From a checkpoint of a small transformer trained on Wikipedia: value embeddings.
Each number is 500 + 40 x the weight over the matrix's rms, rounded and kept within 0 to 999. Layers, rows and columns count from 0. Numbers have three digits each.

# down: layer 18 MLP down (transposed), 896x448, rms 1.34, rows 614-680, columns 320-383
# gate: layer 18 MLP gate, 896x448, rms 0.183, rows 615-681, columns 320-383
# up: layer 18 MLP up, 896x448, rms 0.19, rows 615-680, columns 320-383
down614:545518537459509540508419490455509509458512499568504437508569501455526517504558483486476454500534527486487487523467530548536535506514458469452480486511498541526466447500550498459474502542483531
gate615:499510480475538484467453502465497583429524450469507497494515463490553510456535525435513494450541524475510489494490467463468469437485506473497502510450488440527473500472468500524489551496580449
up615:518428527373498493498538473448484516510493529407496463491482519480447520453463523543524490440445529493552545515497459436518482438534454490510459457516498522495522495526456503455439489471471503
down615:423494518531514484470484546433452546488469509568510472517475509485440469534514510440492464541504485515512521572529537504513547552510433535512520548480461503530419484523474433548485612510530468
gate616:558462494453553537558500483425467499498475460520520486482514523493502505519474494385524527491550597528520504435486505460477472484529497463506480434423462555474443514503513528525468525516470507
up616:491492536523557535476436478501489484472527440522398504454472531501492499495492462559518530471466476482622387504498487494459553508514544477592514521528449503442462466475502451488569489425499534
down616:483529502552422459475507458513504557440470510480463533486482518476505486446483500410490429532551446472488449542412498569521453542459536460518515519501536490458471472558490506530509451535480436
gate617:519524467460459488504490519448561549521465476469450512488522553464477439488500624550529505553407500585530560497467467496489472482504498530584457443434515474509474537475437543513460491541473447
up617:504573553497529472565549543478514490491445443502480508520504484535504479544500449545526541463471485514531495399552429488476528489496464536445512535514491492508491556496459511463491492494477522
down617:568421513509498477535463540490484561494448529523514575543528489484441463501486517569543474530494462521440518539444442437459516470559544499515511464434559465500491535487531513512431579539436531
gate618:530496491526509452466480429501413442474494474549461571578443507537492501484450578574470543478559510511479447456523459472492500474423502483464518493466471511500578484448429459516437474519501514
up618:477517458525458523452470540493482432534515448489557557473457595476463467422509513453498491447496470456542448459487520575552464456486531518599550457514464431530464510533527526530507453551457556
down618:487472469491489565504517526493552418506524460492539535562523463465533443486498457435531524511450484507473463537441491555526522513456477443496437491520434546498499463482545436495486435566479458
gate619:541446483467462472481463520462515543445437537483525576530540513430526519452548506501567536458491535462447536523523497523487422530522594524498471488499494538487521508420464473518510467444600524
up619:482497530527497483517510546473456397516463533433598432564523591500538489524556492495514585523482485509527452408503500542433497529562562527476461442533560514484437463439471572519540510498552477
down619:508544517447515519478516557474428491492524478453456558497540504502478518489447504512499502524462515482435500522495484515533523490531482586530542487449525520461477466446454440467586517498493520
gate620:480527485547430522483572422510560515475483425461532521463484495514484439554527456457528477458474533436548495483528440503493426453482559499435490505482537483487478501474499453485545458493504437
up620:457541500444461481467522573589496480467570553528421472532400386534496423445451536487435501529435508516531552495530500488483501584445522523510462448510524543487532553460519560511494453569393420
down620:507459473492529512447528457540451487559480437501564521440446511555558509515485468561495556517528436478427464501458548499516497513525556463453516568480505533456569509506513488457470567502514439
gate621:525438456581544523509508468462496529503517571533489447628481514488542486469444524487477532491494497509518521494492521436500588465519558504518485509481446409490492510483489496591519511445500476
up621:450528515541548476530530461512473529476517531500490532504502463554488535534429470470542481484515489495453547494497570454550512521540498485517497552481566469488462572480524517592567496471506472
down621:606496505518488556473545478470479467541439511505493503468442471535504464470514419557483533452475574588441472515531469513522560516529551483554580528510449494513538494479459500516547426493488489
gate622:517459433507468546565444426534509554512554482434459565562445571483503501481497517514474544475549540545503487487459425425571535457486544453578457493421530565501499506463498395497536501485522525
up622:507487439486503441505434453355498455497506499504487493509549488434436555518540422504478564516528480551514524432570560459497492466573465523485493444465475387461419594527620485445446551477435434
down622:508515490522495582549463516463654542486538472494420441496482472442449522499476522458518520435586461423475434405492512540501500559533477457506499491538506521541485492500465519569451522415513527
gate623:453510557519527556499490554518443482493535529524452465488489559548504457510538507536523504445473436514509502565514485514449451529482489444494489519522468435452491541471509513560503498542477551
up623:563487495466473494500508481471495538469486401494441531513506457511500514491532601453497476495511419555493505492441509516460517449483539509528578510531557548505509539447444483550437501460510501
down623:457502438483532555538425546482592561448519494484548567515500430462557574449530525433496514557483494473509490489530509470511533510476518501512472494569537441519472513439454495476474527409430457
gate624:474423554475487541542523512580455507468479519493474555506525496495533520509528438456511476448468549565465535545543512480575507527471519435428467408531487563542526521466501447488565473460438482
up624:565562500515482459484483555516511496563465487539379468432562509537480507478519500551546557434511549515542575479423497486548534502471477546546551408486518467562489394527428504507499495456543431
down624:505503514492525473488558522558443487546462527424474506514516476508479486538514518472462477495482528467541485540448504502508543456515421470472560455498484584508483503514495529513434501486470430
gate625:548435504528455510492501450508515535506440516508542521494413424487520544474432402469512501529552501515579494428550448483552515530446482489494547487534488437532500474561525488461469458447515530
up625:608433501484443563478522500583429527455484506525473512491473464562534550533480437521531454508568493487496517491514448549559469556568510515466540477491430479515510539519507438552542478528512492
down625:498438545495562438558568487465451489500516452529590429532477481498562451442492499495503528502500507550543506465502561577597540478467506513481490438470508555533510481524448515595378585488417486
gate626:464436458477476529526476550578429455479454477511589544487477514514535514507486464479458582456501403531497477471473524453407485510504455509509525501512496473488502544450515546518481429533494525
up626:554547461510498421541508437530468565532551513462423500478497547501539497492572570446500522538483516486453504421511494446515516550457478483522518515539500465457519514429512507526521544496526524
down626:503474456516573536502496497456523515467533542456545505499495536481482491474442441458459453476457547498470484417517509557490543495507506451527533442560492484466503531478499538509485533549484513
gate627:448517484461497547499533576556531447497446594539485517548450433563485550491485447540475506477437540505514506488458419588519487483449449532485492534507498543428472490533537479488455473481471501
up627:449537444568526535526458514555480474448487486511508534562489488516565476506541506490479563444460492469507541457499563460479531487441521497403560470531495392484488505535489467452472458494442464
down627:480531598481506511496473552520485527480496504501499497473398507497466536484491517570492431472514472459504524554483538504458499553530484498504520532531496540487489481499550564573516503555484526
gate628:415478473474461516436507558529501489520549448431553574531507443437512545502540504512490528458475579510536533406444512575525490503499513533486433438507476526454476495505463514505578508549473557
up628:484479449502485498384507448559554541443567540504483591525496541468534490480565554460481512469541552504536495505509518419464487486501506571440458479468628436456516457547476497484495447533460538
down628:522456463514493554490480487476561509486489588450484479543531440417434503487524516449575488491441518517493451543466501513474461486512532581554537468483490514510429489549478450523443575472498513
gate629:575451496524538525519595544462457506470528528451496488523573482518535510525494540447489508515522500528486492580516532471489548500508474491510512524531442484437453556480490547527519516504506513
up629:493504541512557608426473516457496552527500502501407537451524458460441476440548449490443523454480533431492473545426503503462529576525459511495457444456517541512498513529475475536532489500462492
down629:479504472570461490494490546497516532459544571468486530508496495475466450503450450471558536541546512539516488544498531455503597518543553515510453502459478501519516604516466510519499585514510551
gate630:432463520536523478505503442514534530489603475507468485456509536471539382461454428554427467519526465505480515488482448512482497500550445465564529493521539509504477463471517495500508504505489533
up630:522516563457501498509479597546514462530455509519430502528449430566477484539505480433526502547482516540504443505557488464472492447452485500488476427484479509522457452547512456481436459582538438
down630:548517552551474501526500491532441504548551536459491515503496511468463503484471462444539501455484543521507516502493508506485437441515471445520495510487441474503407542493553471461474532566484474
gate631:513515503465507473487489507512453489483538467484454473534556492503534581469511462486466487517531546421482474491491438472488505524477565510564526428445509442466524477458519522514488438463439441
up631:490500491484560469519479514554495524543473485539503547560517466500505499499509469449557465557528495460530475474452536491502485531545528519537529468516473469516498525499587487472520532488508499
down631:525501528439530554441479529461502511493486526476532495453557561445442533539483542443426522522538501486441461479540441561481540548472507446497528537479500457484470400533494500428493512507464460
gate632:506499460562522380540535520539526399552480479476525486498468488465523493549516516471508484447570518482490508542567515536440447514495600535535497479480500464477561541462532560456495495492485408
up632:519523538495585455514527471541446489502547489503499555493531519455562519490535532437466495446479446543519516486453489518514571488543543501449487478489498432508527442515483450534540445517459493
down632:515555512492469532504510518502409470521547461479511499474467527526460517470512492444553462503494511536488449392514472509555435511541497560505454439515507546529425437539460545566400481500507511
gate633:479500427456432546495500542522482466531543544590486563529413566474538512496491440463519505547444507540491509479478502510505532484518529375491481463490494555439488499517479452458548509472550501
up633:472522531487561507429476454490470490520425567495536519460499521456540437447495477491484505421606478531562518523495601529512442430475501514479491574539541525504501473499459523530536503490466506
down633:491468472589564495502442522516505502393470572533504557504535478507473513506479484508503528500481462551500515448490468538506469498445578520472394448473484533539596462461500533536499517470470462
gate634:493508453516529578519525493554535498531473491485504404471487444498551524559552502443505495454556460553525488493501466500560482501494592470525547533503395558515511534452445509496482473495508514
up634:473523539512497548489531477452477449453489483514474430531574481519448522508445481564473468460472534492498436618489512469529467496468475505497513506471472475497535526496465464486491531468500522
down634:538483441453530472470472544519477454489516562465489501533515488522455494519455515540427509474530444537483487456481518509478542517524483501501417539430465488528459550507597490554582553435417436
gate635:448458473500476592490428476502532484545492533539474521431495454505525474525470488474470468456413494489510500515580541486537487476516530487487554493455536558517480480456512525451570513575547563
up635:569524536453560587590451509509441567500473489531510528464518539459510465464512464430490489468500535529484459556508509564523473482475506454434476554465507489544527469466477480523545479565594468
down635:560504487497546447470474465459490529491531524528512503480442487488515401498473525476461514492491519533536494508519537489503547472461451505462479510535472425553556491534504530500549524546391505
gate636:518454559540515521530469536446500460443523512499486504519553454463467527446530483537464464496450475471582553483480494430496492472483452547489527459514520549554576455557520480453491527569462605
up636:428441487487492567504487489498553528522590515469517453423465525486566438616528524454472521493450482568495463563419536519493480452500457562442492446488485500520460572476493477541429578522462502
down636:539522541525428457436534607492487459461499522481526471573509442477469481529481501533529476463480478477514469509478495502489539529532514499564496454533450455532484481438459602504435412466526549
gate637:528581498524504469445525461591545502497541552462524505538532513483567523489489489565546542443456499438495531598493491498430522485568629532489514437474575461539487529517528446504418498483497469
up637:497484479558493497557482499533503499499535417486492537477439519521500501521500473475468517421545481537535444540503520522555569430527459497495515508488527496509540444500568464511550529484497489
down637:574543587554506536468434527394436502468440461532443452477464459548488507529518504498544470497508432482500471452425510442446520431513442512491499456508481496519492530488513475483475565479498457
gate638:491426546506475560495524430454499474521492451502486511502587509522492485511474530482459522540503508453523605491466512463484516498522540554514538503550533595523518480514518466466493553457615493
up638:513452498520482503522530513466526532490480421510454546525500486455543497529423431490540487579492493542494506499442458523493536498512510558506541507532527588523477469510504475533413532470540514
down638:506518481531472496511464476519470436483538453537438468487462542511498470462527541500444555473433506517527516430476580516504463480519541508509461476544474537516592521550507463512457504447498524
gate639:482474530502515528465488565507514528473495459473483482551515507491580491543504533514483466493464466461520537581532498434483482468460449443460487626449432458414469454493450466446483473437503494
up639:506539476487463489527472543512498492481554450486402503408493535592483531518476544463498536491475456539531597580496509492509441497506486457522554493504512511560584512447395495551485475524448498
down639:482461443493531507421460505510555568494503489493519522492516442506514533480565468509531475452496528552600492455536473432519506525533464520460494436494515459500544509560510494553461573484497524
gate640:494447507459515451489481532502476502552600544542521455501499481485548524575487465433517547492496572557561522492528534565491521478517465512434515486442459542558460505478518553474449543524486535
up640:580567482514489555482453579488472525567494563556549446529506408374489487558502466493497504540465437474519467515523564475512456449477503431475478518535577435445442573503442501492542509521478569
down640:533523491514499490502437484514473611466464548478464550492444419468459557483455574449473460565481525542470561516489527425542430484491535540471486459514509523478478501460420488514499480552502450
gate641:509550455500515507455475517472502456483523452509471476454479480549532482474491534503550499561562470516558466522505452483531446524496475510419484465509588526494428531553466544477522554494490545
up641:528529410571452490439527539467479500533448472457455481524437492536491465498506486447494498496479522441531473513488517539567490502501509420458475468528558526556484414453555536458633477545480442
down641:526545465492520539496492569559538530468448516565491457497521490457479486455587501527415451503512486526575522464503491479461532499582509482453489498442510462543527586515515449513471440540513496
gate642:486483500512488551493476539532526501471475495516545542469497502502612589488460537482468525443493505427528463510472475551460473576558408547506538413533493459466500508531506523551511503523532570
up642:477500473488538476517479525440520389466536485463547540504531503497507555516479549592495550550470572470519479441508496521525461491489516501447523540447568452526495482436499517449496533483525538
down642:439519463539484512435469511472506517541475458539382473408452580442461513516488441528500501516478506445530524534556596542541484540549537538461488497491491516451539448488527458422493529559530460
gate643:470543468508478403540435529526516482534432466458433587469461465449458510489490583519420553505576467458593479492491495526530517506477519514477514507534589566453528539557585501546564537576514503
up643:526531584499522515492527469494484434512567565477494404498527508505512413433504512559495491465451482469524566423482441476528507510544525491520483548539479501535540495486495525550519498551476469
down643:489531482505517582488556570525494493514420513538539571466471458474486492472467528516542508538483494479501473466537460561527502464600497452496494531528496468478518451524520450469526563500449485
gate644:521553480568512479576464503446472530443458504479507455509475499506554499552424548482518494453529505510570470516535527522496463526542466567516471497465454502496465514498454493533539582489438471
up644:476515511462471506497458492582508529558627431467505482511536465463536445445537506487433568527429441417540540451510546497482471398473476527452493528484435462539519447479478561421520492540522494
down644:487525464532480515473507441476543440517409558453472481475581472527488496533512544506503466468537466506520555475489471477510508489497466537519460436572509431468558468465495513432387531491478580
gate645:508517441501481516494468483527544485587510466484516488566513544535446565510462550485506509535529482518444439484493465519488477484465453496459460505504556510496517603436559508529455460541535467
up645:452509529519536437454527452536513486556578502497489522522486470487501525541498481473506481507460520505434453417513489518544467569498472480496496515480561509505500476501500488477431445547524462
down645:574586554512484516474547474536559489504450448484497574509499473478383479512452487489458585531543518448569454557447498437557511527516462507526535468519464433551566472501482513457420424522452574
gate646:459538487533430498473537500461471539484528565537481563500511487581541489485474468486468499514566451466468540519509478567526404499516503502485469549428486468509556512511462521483464454455463443
up646:445515593494524530503455498561491485553455491565534472507487559474490474526539516550533477500570504477493516501461481540470485513498525421541453512505478507531526417534468553473474528501470506
down646:465566479487504528509507464527544478531568455484497471436563487487465472463437480453531471480548519480534488508533456525495533484421608495555520453494510453475492514565514521496508495506483506
gate647:473465484452483520503477529510441577492478483549422430507459456510543499508506556436559502505449523474486439475573545426492452578511514531516505531495487530521450466419507484537514508472429496
up647:505563461473502480506492553435439494555473478455565463550494517517473563523415513502463505527457523504460444465546429476449535457570495543541462511482483506540451483493504502440444458523510526
down647:469514459500469544549449523479489534498393519447529481486486531478478440532563544504502468457545547461509470463447497501538547503441517480553514442449514438481403494432471474524517582509526517
gate648:455515489468479561544455488600460461454457486514519488522509561547451560509514481458524508485496539527479487551494438516492486507499558480494390532514473480518519438566471516526455520529522520
up648:491535540486455458473490493483528503493458567497452525432515468533492511402522441444490519458509534486562523554543448443548559461480514430528446461482478537603466555409534409512494467468433466
down648:403481585481515472471533483458543506509549462540445504423557505496552468487528522500576571486459528490468534537508459497500468432480565513504478525533476461533543556461512533512492526438497501
gate649:532514471533423598539504438488538562561560477430548471459544526503518418451488431457470511491573520521529515444499533409458411501494520558543526519549516464468530525478494456514515503553467510
up649:473488493483550462559472467550435510480441517483553493477430509493533440409538506419539509498477545496527494527508546423472505476543436476454437525513487467534495529540531517510572605434484529
down649:457569530495501516458517500516535509468429461474479525497496506487526553477508460511486509520413410562446500488450505463517531513515450472547499581485496467447435489513468513522526512579473438
gate650:535473423485569566399524529497522489489495538494483510499459603568436442525485510572501475506514492484542496536396514522572523572503436488499399534434479539526505534449521450474535530437487532
up650:497440454506535463433468502593513436503533462463492517523500463521397552477428439470557532519513476522477423484494457478464461496489524538450487507513510474550496464529524508524482451497528491
down650:545455455565540475502516513417568496497495420478554483423442469546491555528560500475521449472419521527505553502523415569511461501518516497416505500445547476464482443464491477458551520448551462
gate651:475523581482469484521525475454460463492522459514570467502406564516473474467453424471507524487404508499574551540559468526542548440530515539513520479427501405459503477594484540531564470480492411
up651:467464556463509519426478467469597434511499448525484496488509538464460450556502541514431548459501534448456515488504479560517525536426504580484492548553464524556551435508476500456488482466539481
down651:490479496523403485484525523538532516512615513507549498552492481523493559496576497498491528444521518531493496534486517541466455559507547439478493515494504487505490485440561486477515443419538549
gate652:559517559499501561552420453567569449557496500522531512532434434461535511455507525487558485571528469525527468532553531506537573527494514460534509522524485482486497535449535420505460506469456474
up652:483536500485460529561517445464508485552497578495521525506504516509493461512516534477513537455508524524455493428481531526567574536479571472584510543555464504548527540396579494509498554518472546
down652:574559501502525519463555491475456419491461446442451433505463493508518577529436473478429521557489487459519538508478415571560492544506507500504541550478519486579583477513431519541489469473479511
gate653:492437498540489489498543457543486473483527514497397543441473485443494560528482534529503478445533519568517534497504510499483508517522536484427518485539473549483537519475510466476532551505507457
up653:511532494454563479526528453468513464503478445502503531523465538410454440515515512471478491479506475476571513473461502549456503504535463472551531496550404519548562432515554551540483492509485455
down653:552522498453511621481535548521512487505548520506486510463513501516492517492482559505461499448490545476491462516459484486494448543572472533501478456496530518487560489497518547472474448453545522
gate654:499551560507477480522474503511506505501430546445470563470520492457511603567504452529519469486560552500526491593514449434484477498509444514495468442566516415485473491495490485515473530438423547
up654:509501488513491491548564480486446518498513520522533497501541491537476446491554461392522483509568477433535556479511473489446490466500579511485543443505453428434637558424551495469480441447491542
down654:503529500456431492516464520475545485444460424525524496438496569554521491566509450491490514543455482439432487507490515560536526514536458478491534475445544468437503481546477554548485540550430496
gate655:480509537542548552445429457569519520544495497509488482531545511563505412520469557492490535502452441549464514474493526472454539495496489525576458514465515525447502451499511492579476492506512494
up655:461471423455460549547504475458495511528499500448514496496470516492538497487438461512565514553558503490468545508491513498544479480480425473514542476519490450530501507432501518459578540453553501
down655:515470457538475480487554486499481529443550568507419513561525485532474489483485468455425427437489520463494534479515469461456544532555578426562535521452447476489468480482476509522559501490511515
gate656:516412461476565472402468561444574515520516438492536539512545483492503524551509560531496429482495593567516511544491494524509438506518552527541523510478442486528520495528446428494492490556533464
up656:556475503443554444436514549506451491468467562449550423449507541477519509511482449517524492511481477485471514545470445519541448455548499454474494467501519507582507468553517502487517564484485529
down656:557495507521419501459470553493521484480541567476572512564583479534539383414575540489589471511567548534469473451477553472482523537488587511494554476452462489467536475518452535495538528541528539
gate657:505526502511514469539492592501477569509468521519497393518541456419546503492540508493481587531523486521507495463539513517502530449568499550518498522498549476499516531478502473507535519576534510
up657:458497503500548503459482492497464444492496460442503586529432502460524515524514430437489453445508493482456499520559541483490504497532525480549544461502443494463543496459491521521476491499510493
down657:527520506520527496544541435491423469545527511523539482426457498457538445527569474490446480487555495464589465471508542467521468476499590570495564518451459491516486409509468597565543576471565577
gate658:451436454415526430445437440534588491552499493556513534536529436511500508488437478496533529539474567447468493559515511520518513589499622519516531574502480575474517477452478414443472437540565489
up658:444497440445559531543518500491475443442507533473491500467476497507586548432514494427439568483562504503498491429421497521497537487496612529491551513555541460545464474536600525476524469552539407
down658:494472500497530612403487459457581425562452577505453477512568393503490513493445505394504521559472458476562482557501473505462487526456482563494447481505426455427518500476448453482519452471483518
gate659:517527542545461534532477460481518426477399416498551429548510461489474532458524504515496518514570474554511513470412538490560511488575494543549483527479505502470467483501551500516471452599523573
up659:472554481546538483478560512452543449464475494503516553526529465562495439556519519485487487426478420582459450560486544452477530472504533576473460506521493516451515502479545504462475502516481547
down659:536544485532567493506478515545459455539532474520447571469485498562471515451474487456481516531530533547524546512448507544513438479551520502452548505464533516551481452471491481488527456526431519
gate660:577509471516539552441463454504494542457539531521474499538557506450536457528490528558516501559475523484530560508518539481435445567510490487449522515508577441524463547475535475536582455524515501
up660:487517539518462459458488486435493516579500517473541478580493554502500538560500480522485509467513456458483466555488467505482523474477522495506512486424426480443514441508455555434487503452531542
down660:516507459436447512504492492491578493451518553521507493467526515536547486434482571453462499531449503516451481490513444558534603513499492498534508547471454527523496542494482491483486544471515530
gate661:479464532488478531544494503430523518570555463520516515451543511509432512512542439514461567473490447540520503475499490480446538484469463614531479478458467508458615489455495455454487516529519435
up661:567489472492468523503533519479442546505462496507519494505621489518520531480553524516423549510567528533514483547445503489498522489452539504549509564529450460485545453529480472519536509466542517
down661:554504550462532416517550456558523481455491494473484510525507548467436519427510513517552509484447547533483518505485510570524538464517501480431487438491520484559419494485514512503531577460533470
gate662:560404383492475544515490476519552510486537497527466502559440507541509427549465438549490504472584541542541573440522493496396418514487557494475492471527538452510520539506478504483490451514547456
up662:531513479466555500470502503464555430526474439412469469581516465417480469518516556511579547447458456529507544459502468477544417516576569417482447521522493637471503502473561460502405487571502576
down662:547476533525563467462508490513484538549512433551483511573399571530515500544449485553480522488511495376380432519531360499571535494499564462410527430514491469578491508495552454540506472444493491
gate663:428520440487427573536459455489478469472483523498458551462523552478541520529524539456554475526465483490568447486502479540538438573513505499522491523516537492525494459448508488489530523482516491
up663:508465565470476422445467477474486529509485496562535538453525494495491465492510415496518483514491514467585516550490527500506528520526529531530547509439493473484558561452513425437519497506535524
down663:492444483443483445554434482535490515579504485567524542476478466518547505551488562484464467515526545523482509520466554520471517508534455552455523483505494536492522522496476533564516488487438495
gate664:561510490525426527529454494478471536510476442516437451506450575460533543506438479509497516474498614534499560537477518495504480438501514557469517414389520546566550510473520543489485548538512525
up664:458526530509511461555433546487506528429506515490448495494497426533410415551488513487500524535503464486528507538444553477475511484529381428547573497523558539560518438468485531570462490555488504
down664:578504506470503534482503516539463556473470569512419470480491399458526501499541435491494527425501543475580460476480568517530571527491466509468508531424521517503508489419512484496482469462497551
gate665:483465511493446517468542497488528517432493552484496484522544478475481569529448456469536451493510504458516453525502527551471445409552509460527537421439520504478494486444507396538442488516469550
up665:513495431456526550467584493582511519467483481474490519524497442589520505442459525524453502515480533494541454512487438479450456547546478542491534503456545493500558489492505458461467514490445534
down665:383522567468540518457458556553451476540475507527394472464483463459481543507385492520490531505492480549467496434448528481519483536481477514513469528582539521499546508491483537549516513418521464
gate666:480453450528487537511474520477544530474475527514464481450498494502466540499485508462545531460510491443563461506501490539506530467538462519483572472431491473507426536406445612484523427482536519
up666:458520539460518500459557470488501501493476566550477542499560569446460543542502529457525487550462536533498514515494508463533493520511475425514473423496440526438524470515498553423482561560503507
down666:471522551528500602506476572483512554506474514428572448493474490531514524517462543519456483536483522468554509520525469546478481462538540481430499519455449519509515550448521478481512474558436503
gate667:513525530512455479441474529467567475502462527511495538453506479510505536465424483545463559568535542490465527480482539504560472498492491430506426473468558457593501537459499449561535482499519440
up667:500447446502486510495465566460481536472473441507564445543472578570495476508530543529487467580536505473467494507523462464477451515415496572526539461474535536564494530528516524559524514590464419
down667:537541439491509525521603488532479504520479490520547469440458482426496513497502475509452544445558506447547529493423498459506501562542508440472480540516580505523489492473552535577494477555453455
gate668:530513451524482465517562498492583499499478529497559587566553552471503571503433511530395476432545497521550490490489463508448516554447473466498466499531547539448570548425497445549549473489450487
up668:481508472471571476476575538474513498540495459595428529440519408545478481486518548556507490501472530458528436532534560497514497458528528475484452541518547503462477534545533486522505493457410439
down668:489558445501459565440537530528459552562501439520491480475526545476505484482463463432524510513540466527546518504445499451528529503431511586472470469444434514477499514529489500453484503510460531
gate669:458558532501480558456476382524488495429496450476469476474469534494477499472555439437584503502462497465558511480543457524517524508504476552555474469536531486484507522469448432538538529584423414
up669:466499510551529537519458513503430492504463516458486553510459442466496429469485603480410520413539511533454579354481501508534523485428549479542514542490551493547568515487517456593500478449521509
down669:502525495536469496505481472527545486427488506464437513502474564493524510442527530462493448577484470513475477499470528508511565487495436499517523521520474467568519534507534563532453562463473583
gate670:495515476525447489438532477469462504456452503546518544508503477469403531499457457516527538532457476526493494508522419474494479496464572479481517535480596540473497567496541483571466498538552466
up670:467453532539520439502525503473476542535475472514456505483442555545455448583458411503506523462481532539424474449583523564554514431472539494465604502449450513458423445515507544448573539510501548
down670:539479400497565429495538459459548462519530480521510492435504443414481462512546524536489494538457507535462445484550500470477506532558499508598474469511524496472475543546523546455524481479562520
gate671:466453541489514455395487585468454471497549499561580550518486506506496504464494482540494466497498614470553484476482474516513532529486510446520535507535554462475493429479400459500463520507534437
up671:536406505462491465533552503474547488540535475532571507535597545503440501496524458496506473528478492567478542561570429516503539438523482509480458409466542486472516519475518459478554449532568534
down671:450510584464459553509510510500479489537514490424522497483542527451453475461519546502410477577524559503566408558454527522536509499501541444473465544549532479516530541490512586546496474553489512
gate672:543487547517496505503549531445567521494519524553508600516486536485515506528511506534473492530542419540545470463480532435467457449535484451507473452535503494469542499522500558489551476520445518
up672:540539494486456489505567507512468437446460532557484529467480449499488486541504547588539479452518517487567497496496433543539534491525541508515492527417499476514521497560460480499474513456504550
down672:496580462499518512493470458567489483492448461504544449493495540487464472454510507441501452533474493444458577491527458538478560496532470499494491475519408549478470524497470434524470448495534507
gate673:569490558517474525508526545529463541420522506531487541548508507513516522563490529460459522458511502493452485534550440544527469521464541562507440511481540533597537460395478573517541510483447496
up673:558467540476531482492491553518479520435508543464524467538505514477459510488485524531511478474496524438491446508491473514481528395478481524519479502522495528551485498465501514428519568476559466
down673:416463501465421433502478453456509518499536505454484499528496474559481506415531568436502496518467434524482518535490510539555542458557471502538485466414490468502447505515497497504525422449549435
gate674:554611440459468507472487463517541463469470493482496479572469538451556510532472425526531549509482474466462512515514566488593516451447452550521445498455566519588513466542498505470527531509534536
up674:472527520423471489484574540515527520489477471498505462528477483467464463484424476498553523520537477487458557498526476485467471534634418452555472516448451409571485543429472489558461482465523494
down674:476541491453463573483513525520615471460527533491491518473530466534512489493646513452512547415634510497489420541491474464490561463456468522438513470501425451494428518511497535487553495501504492
gate675:503491540481525515510551484455514481511436550562521476495486488528530563475512473463476441524493486551495503529592588469513525512502543464532538398500539551540456484442526453467504419496509444
up675:497371540496475515563482520448484418451527517495553539537508518494466447498493497510546502443499459545512567494520503434501510508546480557498566549500459500461496502472464596567458451496574511
down675:418471497519483455543448497497519364513540473501477464510476472522577462512490507503535477480532539505539515497466497525584523547477472510490520447484444530533561489546531471501505496478515494
gate676:436503491496546512420461468489546482504544522519485449568527516502529489417475457422578525530537467449514481501502486448554517567523577481480427503430452476540466559570492450513471552530519514
up676:476458563514501463494502496524512434461480456475455527520513497513554510476470457520496473500482547425505497489469535485500435537539483500504514482468547518467521521492473523509431482448517502
down676:495460518513504563488608518565545459619564519494511473445505532496515438446462457503477487529461438509501569517430488479475422542544492467461456541495437486457532523435517478490447508465529492
gate677:502450575423481555500495460530526450429528484537548466493508481397461499552494515467458474397527448507479563508500478497516530536487475499479507523461431496532504476478424461490435498522499496
up677:482489495568490453543503518533532511538568536536533515420542497505455564471569485503495451507519462524514548546516481408450408495554445490454472505457511544501551499455455447478487430489502536
down677:507427434526547529590500517486490521522564413445413495541454475569565474425457504535443563506488546528465477412535485599474515546554480497436499472560543419537507481499514536528488463476470486
gate678:453510503450477482580466470507470499515490497537456440474463446549533542493407412502573497577502505439479483460516532475512482557507496538451526541526512443525582570515503428440582465534456490
up678:520527528550537527520499445479492499478454551484509563553433496543463511450537551547463560444455628484540495464489483537486492479510460490473438505471495594497489514519503543508548473517555493
down678:529529487507484512569495465413484467510486463562576453489575535403511526519531518478493510474525567517558532506465539458456469523506584516499530495475568545520547557469561606515528518507459498
gate679:538560520544504488566490523529536499478517565469577538470547479472463528496490521477494574507438495512505521559478495530556581590518523511482447511512480493508439546499478549515468491523457536
up679:420545494505520503494507483536497509546395434528520460621483445526495487515507539527443457538508519526559521472441496437488520517509430496489510510510425449476517544502499530491495510495472499
down679:557460498446502470460476450555499542532567522547422475405443575545517472474525555523521464581427471476493450481525485533495493546531447561434481511499460500475459564482512519536506464524561483
gate680:454502491535497465487457569495610467461468484533488540515479481479477493541473494515526530563499533475556403395486456504501512537554522553415484515510462508507531506428545426563541437542466450
up680:431488441519543510501517496553477419494359531455430473547413430508464447583465485495478489513529472441507493452509392499561529479462535498498575495487534474492480529562488512501496522464484507
down680:526538522546498554439512562455485419541513562417568415477483525507487478516515469524469487453516480567476460482451530531471503429492515466436445497515446521496505483575504442447503565552499475
gate681:522512462483558473429547481469558445544502472415575467427471435477524471469498489518450495498531520501427441494524420504471537544487535524511460477492489439491514457491497495479495461461558429